Weights of a small GPT-style language model, trained from scratch on English Wikipedia: tied embeddings.
Each number is 200 + 30 x the weight over the matrix's rms, rounded and kept within 0 to 999. Layers, rows and columns count from 0.

# down: layer 6 MLP down (transposed), 3072x768, rms 0.102, rows 2151-2156, columns 256-511
# up: layer 6 MLP up, 3072x768, rms 0.0693, rows 2152-2157, columns 256-511
down2151,191,327,215,138,166,243,244,187,231,175,154,173,238,212,254,223,224,216,157,187,232,228,145,193,186,190,136,265,192,245,204,167,215,183,195,213,208,159,177,159,185,169,238,202,217,228,144,235,201,225,217,255,253,180,153,209,224,189,183,196,229,218,169,217,211,195,122,102,215,208,191,177,207,180,202,226,260,168,222,184,188,207,215,268,236,157,160,175,200,185,203,227,159,244,207,175,213,205,211,175,173,182,189,215,160,183,189,252,176,232,169,242,191,275,187,162,214,192,196,132,201,178,180,176,182,156,134,182,276,257,213,122,190,176,226,210,218,199,179,185,204,260,118,257,192,203,221,279,248,159,199,206,198,214,199,181,206,255,226,166,234,169,136,237,200,221,195,250,186,137,119,205,183,192,177,243,210,209,149,209,182,190,232,208,201,215,203,228,220,196,250,181,209,179,217,206,142,182,220,245,231,179,161,222,177,204,209,248,204,185,155,217,149,206,190,163,129,224,210,216,177,174,186,230,198,192,162,175,202,241,248,179,217,185,200,119,154,205,248,178,187,184,208,171,196,224,164,181,213,202,212,182,197,228,214,259
up2152,208,236,201,188,205,237,148,213,137,214,167,207,207,206,190,193,210,240,191,175,191,217,178,238,238,225,206,198,202,185,243,133,300,207,220,186,160,233,164,199,169,241,221,186,167,177,210,222,216,248,205,161,221,227,161,218,227,222,166,205,278,204,212,158,209,183,170,233,174,144,228,230,159,138,213,199,195,144,205,198,167,223,186,237,188,242,189,214,210,135,172,203,170,173,156,235,200,192,238,169,190,207,166,157,150,188,191,156,191,202,193,170,178,179,176,143,219,206,184,228,161,147,218,189,226,232,156,180,199,186,173,182,200,204,214,165,174,182,209,210,234,225,163,171,210,177,207,192,240,185,211,152,223,272,254,184,214,170,215,186,226,181,162,223,253,170,230,145,191,201,256,184,205,174,199,263,214,175,169,170,192,285,141,147,173,227,244,179,162,198,176,262,221,209,221,176,160,186,213,119,212,242,164,200,249,195,170,156,210,151,276,194,238,232,245,212,241,180,182,198,210,161,179,185,193,165,222,176,179,149,196,236,198,113,204,180,163,210,207,178,199,238,217,226,152,176,200,233,138,230,172,140,260,246,169,212
down2152,179,216,124,216,229,172,216,207,156,198,180,153,290,136,188,240,176,141,160,243,244,222,213,247,210,260,210,208,231,170,219,180,200,196,175,131,189,213,180,230,239,202,202,185,175,145,254,144,226,244,199,220,204,216,201,205,216,190,150,216,202,220,177,167,236,219,141,230,197,162,212,158,214,160,167,203,227,241,174,218,127,173,220,214,162,222,186,168,209,148,150,223,174,187,207,207,170,165,198,188,170,232,211,178,232,203,228,216,138,221,220,246,162,209,199,205,199,195,217,224,179,184,229,199,176,204,185,196,161,203,209,236,171,198,221,191,193,192,236,197,182,194,188,261,198,178,254,176,195,186,162,131,256,260,260,217,243,192,195,153,179,227,190,205,155,204,225,207,157,213,247,271,202,142,177,173,161,183,209,159,207,200,207,193,190,230,178,182,201,171,202,163,220,172,182,213,140,234,241,218,149,206,192,211,178,212,207,180,228,204,245,210,182,169,191,235,227,176,173,175,146,215,217,178,198,190,159,214,227,209,194,204,217,217,198,244,192,177,199,182,263,163,194,286,181,212,205,145,144,203,246,126,192,231,213,197
up2153,163,206,225,211,206,217,221,181,153,174,203,177,211,199,150,222,210,248,189,240,203,173,190,199,205,211,142,229,223,226,186,137,204,266,218,195,228,179,159,201,207,267,214,223,158,257,161,232,210,158,171,182,220,212,146,219,200,234,145,188,223,228,214,234,184,181,228,180,194,225,208,208,172,201,221,174,238,176,174,231,236,200,197,174,139,228,227,226,199,184,155,149,137,192,208,241,177,211,238,241,210,183,166,199,214,180,205,136,194,162,187,212,224,200,173,185,199,233,228,217,226,187,203,212,163,183,224,212,219,186,177,172,204,193,162,192,198,209,212,202,211,147,264,199,211,205,233,192,149,198,170,192,168,247,230,176,212,213,201,228,251,209,165,151,207,193,167,201,249,176,225,213,224,213,162,148,230,224,158,163,156,216,178,203,218,136,168,229,142,197,174,203,209,215,173,216,213,209,181,240,210,213,242,189,193,147,177,185,232,183,206,237,170,181,168,173,165,198,182,227,260,188,168,177,228,166,219,244,212,169,199,189,206,193,241,209,202,195,197,238,211,220,193,135,211,248,211,212,255,244,197,220,211,163,211,250
down2153,199,206,208,223,202,188,203,198,221,249,229,187,231,191,202,209,273,202,230,145,215,243,197,254,211,204,217,233,203,161,211,198,162,212,197,217,219,251,167,222,209,178,163,222,212,185,249,181,214,177,168,203,145,205,200,201,226,187,187,204,225,223,194,170,230,126,191,199,212,202,186,213,210,230,166,254,236,222,204,251,177,224,227,217,164,222,215,191,190,229,168,199,164,193,213,222,206,209,208,257,237,187,182,184,228,218,213,185,193,193,234,175,212,157,202,190,161,193,230,248,217,150,220,212,170,206,209,230,149,138,209,226,170,197,215,197,266,278,209,179,148,224,154,125,162,181,196,217,164,211,198,179,159,206,185,236,196,164,183,179,172,166,189,184,208,241,230,202,212,221,190,219,247,186,179,187,219,163,215,238,286,204,194,225,225,262,209,174,208,213,197,210,212,194,178,172,256,199,221,206,177,153,227,218,228,165,214,211,174,202,196,199,220,221,156,176,169,161,192,199,236,182,133,171,199,182,208,170,213,211,243,202,177,244,192,229,202,164,134,163,193,178,184,219,235,142,190,198,217,168,166,264,244,223,157,173
up2154,185,170,224,205,212,159,247,283,202,225,191,239,183,203,155,193,207,201,198,247,201,212,198,192,156,179,170,201,176,199,203,248,176,232,201,204,222,198,199,237,163,184,191,247,222,197,219,205,208,183,220,184,194,213,202,203,201,210,164,186,212,196,204,202,245,187,196,190,198,204,211,156,193,209,214,224,163,181,187,174,217,217,169,174,206,209,177,196,184,194,209,223,217,204,176,214,232,191,227,208,225,160,214,180,254,217,223,196,207,199,179,203,170,187,244,228,217,159,205,199,218,203,203,171,199,150,246,193,247,225,184,199,207,176,220,220,192,198,217,196,202,170,166,260,194,215,222,191,172,232,131,200,218,213,175,179,163,220,188,206,211,166,241,159,182,170,199,240,226,215,204,218,192,172,247,220,218,203,166,182,217,215,178,211,239,252,215,226,210,241,239,219,246,147,209,179,176,174,176,212,214,180,195,189,200,170,208,206,202,217,167,196,190,227,215,200,223,199,216,164,221,235,271,226,185,175,202,190,170,235,197,212,215,207,199,191,202,241,179,210,189,209,196,205,235,193,186,199,183,204,209,186,201,158,222,215
down2154,289,209,135,208,200,180,216,236,224,151,196,218,186,233,209,156,200,185,168,220,222,174,195,215,156,195,194,181,185,201,187,231,233,194,214,158,216,196,230,185,202,207,241,199,168,211,221,204,205,189,196,218,215,226,188,221,160,221,220,175,174,203,200,230,201,183,206,201,183,218,221,207,214,233,173,178,203,183,198,235,173,213,180,184,237,214,180,198,204,176,206,180,168,193,167,193,214,199,212,192,245,144,187,204,226,188,165,226,160,200,175,230,207,169,173,183,229,189,162,196,213,217,191,213,185,237,172,195,219,241,168,200,223,222,217,165,204,227,188,171,201,178,212,168,145,242,249,147,206,210,220,137,137,195,211,188,224,226,161,194,159,241,174,158,223,185,174,230,131,151,260,195,186,213,163,181,213,191,204,248,158,189,196,184,196,184,166,146,166,223,166,201,196,225,227,195,188,222,236,219,202,187,233,254,182,192,195,197,193,188,153,198,190,174,149,181,223,175,191,214,162,207,223,212,206,236,237,218,179,184,222,162,236,231,215,181,195,222,196,216,228,196,206,195,221,176,249,215,235,239,191,169,186,229,225,223
up2155,223,195,175,195,268,175,222,198,200,211,151,195,196,255,137,201,204,230,159,193,215,229,214,227,207,207,203,218,195,197,198,136,176,223,167,227,248,199,189,231,180,239,175,238,189,184,223,183,208,183,253,240,199,210,204,195,252,165,250,199,172,203,156,161,194,234,229,268,166,210,198,163,204,211,227,179,201,198,151,167,151,190,178,183,252,185,91,245,264,240,166,190,158,198,220,261,235,171,257,138,179,176,210,202,215,195,196,181,175,218,214,227,148,223,224,159,156,190,194,205,205,214,277,197,224,166,198,227,251,213,184,235,208,205,170,235,219,171,256,178,232,165,218,193,227,197,210,229,228,218,199,153,168,213,166,184,170,215,164,188,230,166,189,216,198,237,205,171,179,235,222,232,179,182,168,204,229,230,179,185,211,205,198,237,224,196,210,199,213,267,251,163,240,230,225,183,194,233,206,218,210,220,200,231,240,173,228,241,198,218,197,211,202,213,195,243,204,188,220,164,171,169,239,200,164,234,152,229,211,175,197,224,203,177,180,164,183,227,248,201,158,179,217,174,188,226,231,156,194,177,184,226,234,201,196,207
down2155,182,167,218,218,239,218,213,207,168,246,178,202,132,191,205,213,228,211,219,167,219,223,218,216,253,187,263,253,208,180,160,211,193,265,124,236,209,192,230,202,207,245,193,133,194,178,164,198,123,192,191,135,179,227,186,210,195,199,230,220,198,201,157,229,241,270,183,238,188,212,196,231,244,117,196,169,197,256,195,198,177,206,226,129,202,196,200,250,184,197,220,125,164,169,209,213,177,204,250,217,202,207,243,198,210,220,173,226,239,156,171,223,190,185,140,213,163,205,192,118,250,189,216,209,225,293,156,238,186,193,179,180,226,291,195,158,204,204,189,181,180,194,191,182,171,269,214,222,217,242,211,193,159,162,244,193,188,184,189,219,158,180,161,168,172,200,237,207,238,214,189,192,231,166,242,192,139,204,191,144,183,160,241,188,228,170,187,263,211,162,217,183,216,145,216,202,160,233,166,200,143,186,149,229,213,212,202,256,172,209,189,223,163,192,145,176,189,151,187,208,209,235,181,192,212,219,242,211,210,210,190,180,253,226,224,166,142,207,212,218,182,201,175,184,197,243,190,163,223,184,260,241,200,167,219,218
up2156,252,210,167,209,177,219,210,205,147,216,187,236,198,196,226,146,167,193,208,155,207,192,229,188,288,195,213,204,176,195,179,223,197,220,242,176,254,236,201,239,191,225,135,222,170,185,189,246,219,203,184,266,177,159,179,245,183,224,169,205,246,207,197,178,225,185,212,194,178,185,219,291,176,266,159,217,165,209,247,246,200,195,201,125,158,202,203,200,203,198,200,205,118,187,237,209,200,198,177,200,166,191,186,188,219,255,170,171,263,193,190,184,153,171,190,171,222,200,184,192,175,197,187,241,207,198,155,189,197,179,267,123,210,199,213,156,191,182,250,250,218,259,215,200,200,199,196,138,279,193,210,190,211,208,178,256,153,200,141,175,221,215,142,177,122,194,228,189,236,222,268,249,211,249,220,191,196,218,208,193,179,250,158,201,203,147,245,254,220,173,190,229,135,153,201,219,187,184,195,259,242,188,227,236,245,227,229,202,207,272,197,223,216,177,218,130,209,200,200,220,181,215,191,219,175,245,209,187,210,192,231,217,145,185,209,241,191,172,205,204,225,218,208,221,244,195,204,189,185,155,224,207,182,268,161,189
down2156,183,226,210,132,196,191,167,215,229,201,186,231,159,214,190,206,184,211,202,244,144,229,207,199,213,197,205,220,211,194,139,182,224,159,240,167,201,199,183,290,204,217,206,166,184,230,172,198,213,129,271,204,175,229,225,168,212,183,225,189,161,226,261,224,205,173,149,185,257,181,185,184,213,207,209,218,212,225,178,222,214,180,99,170,238,173,153,135,223,190,165,247,203,188,218,222,221,250,221,212,167,241,186,251,208,206,215,175,232,218,215,207,162,207,209,174,240,186,160,226,161,213,255,211,205,127,152,172,198,215,212,195,198,152,173,200,218,229,211,215,213,197,227,172,209,174,188,222,282,192,152,198,197,179,270,120,248,270,185,118,184,220,177,193,219,199,226,214,241,169,180,199,207,214,215,143,240,219,207,231,221,177,208,240,231,160,182,239,213,173,258,172,171,189,158,177,150,179,163,216,242,184,144,201,216,165,192,239,207,210,203,193,231,158,249,170,181,268,198,201,219,182,200,200,233,178,188,256,182,188,181,175,292,202,175,196,176,217,158,178,205,176,148,235,222,235,199,228,244,215,169,207,169,205,150,208
up2157,189,243,209,175,199,220,192,252,196,144,182,202,184,174,192,199,255,228,244,205,162,179,192,216,266,168,210,188,210,143,215,157,247,165,219,196,183,195,219,197,198,180,154,177,184,221,203,172,212,194,183,203,225,194,221,222,222,224,204,199,234,208,171,207,199,209,221,195,215,145,241,209,205,214,191,195,233,214,195,201,220,230,221,214,231,215,195,181,188,251,171,231,209,221,166,254,198,198,157,203,188,191,221,167,211,234,186,174,191,199,214,182,140,234,168,203,201,209,168,220,259,156,210,215,235,209,206,182,138,179,187,174,235,156,219,169,211,199,201,181,222,244,224,185,172,213,211,249,245,209,188,142,186,213,235,207,206,243,178,210,246,247,202,209,199,183,169,240,156,198,174,179,174,213,216,219,138,235,176,204,185,216,178,147,186,120,159,195,179,229,195,218,204,194,214,214,180,212,230,154,171,290,216,197,173,205,236,192,195,223,213,146,215,266,207,184,187,184,186,236,192,179,208,214,213,214,211,182,157,195,213,168,222,218,190,198,203,277,178,209,220,188,175,147,168,193,212,166,161,237,227,211,200,223,223,169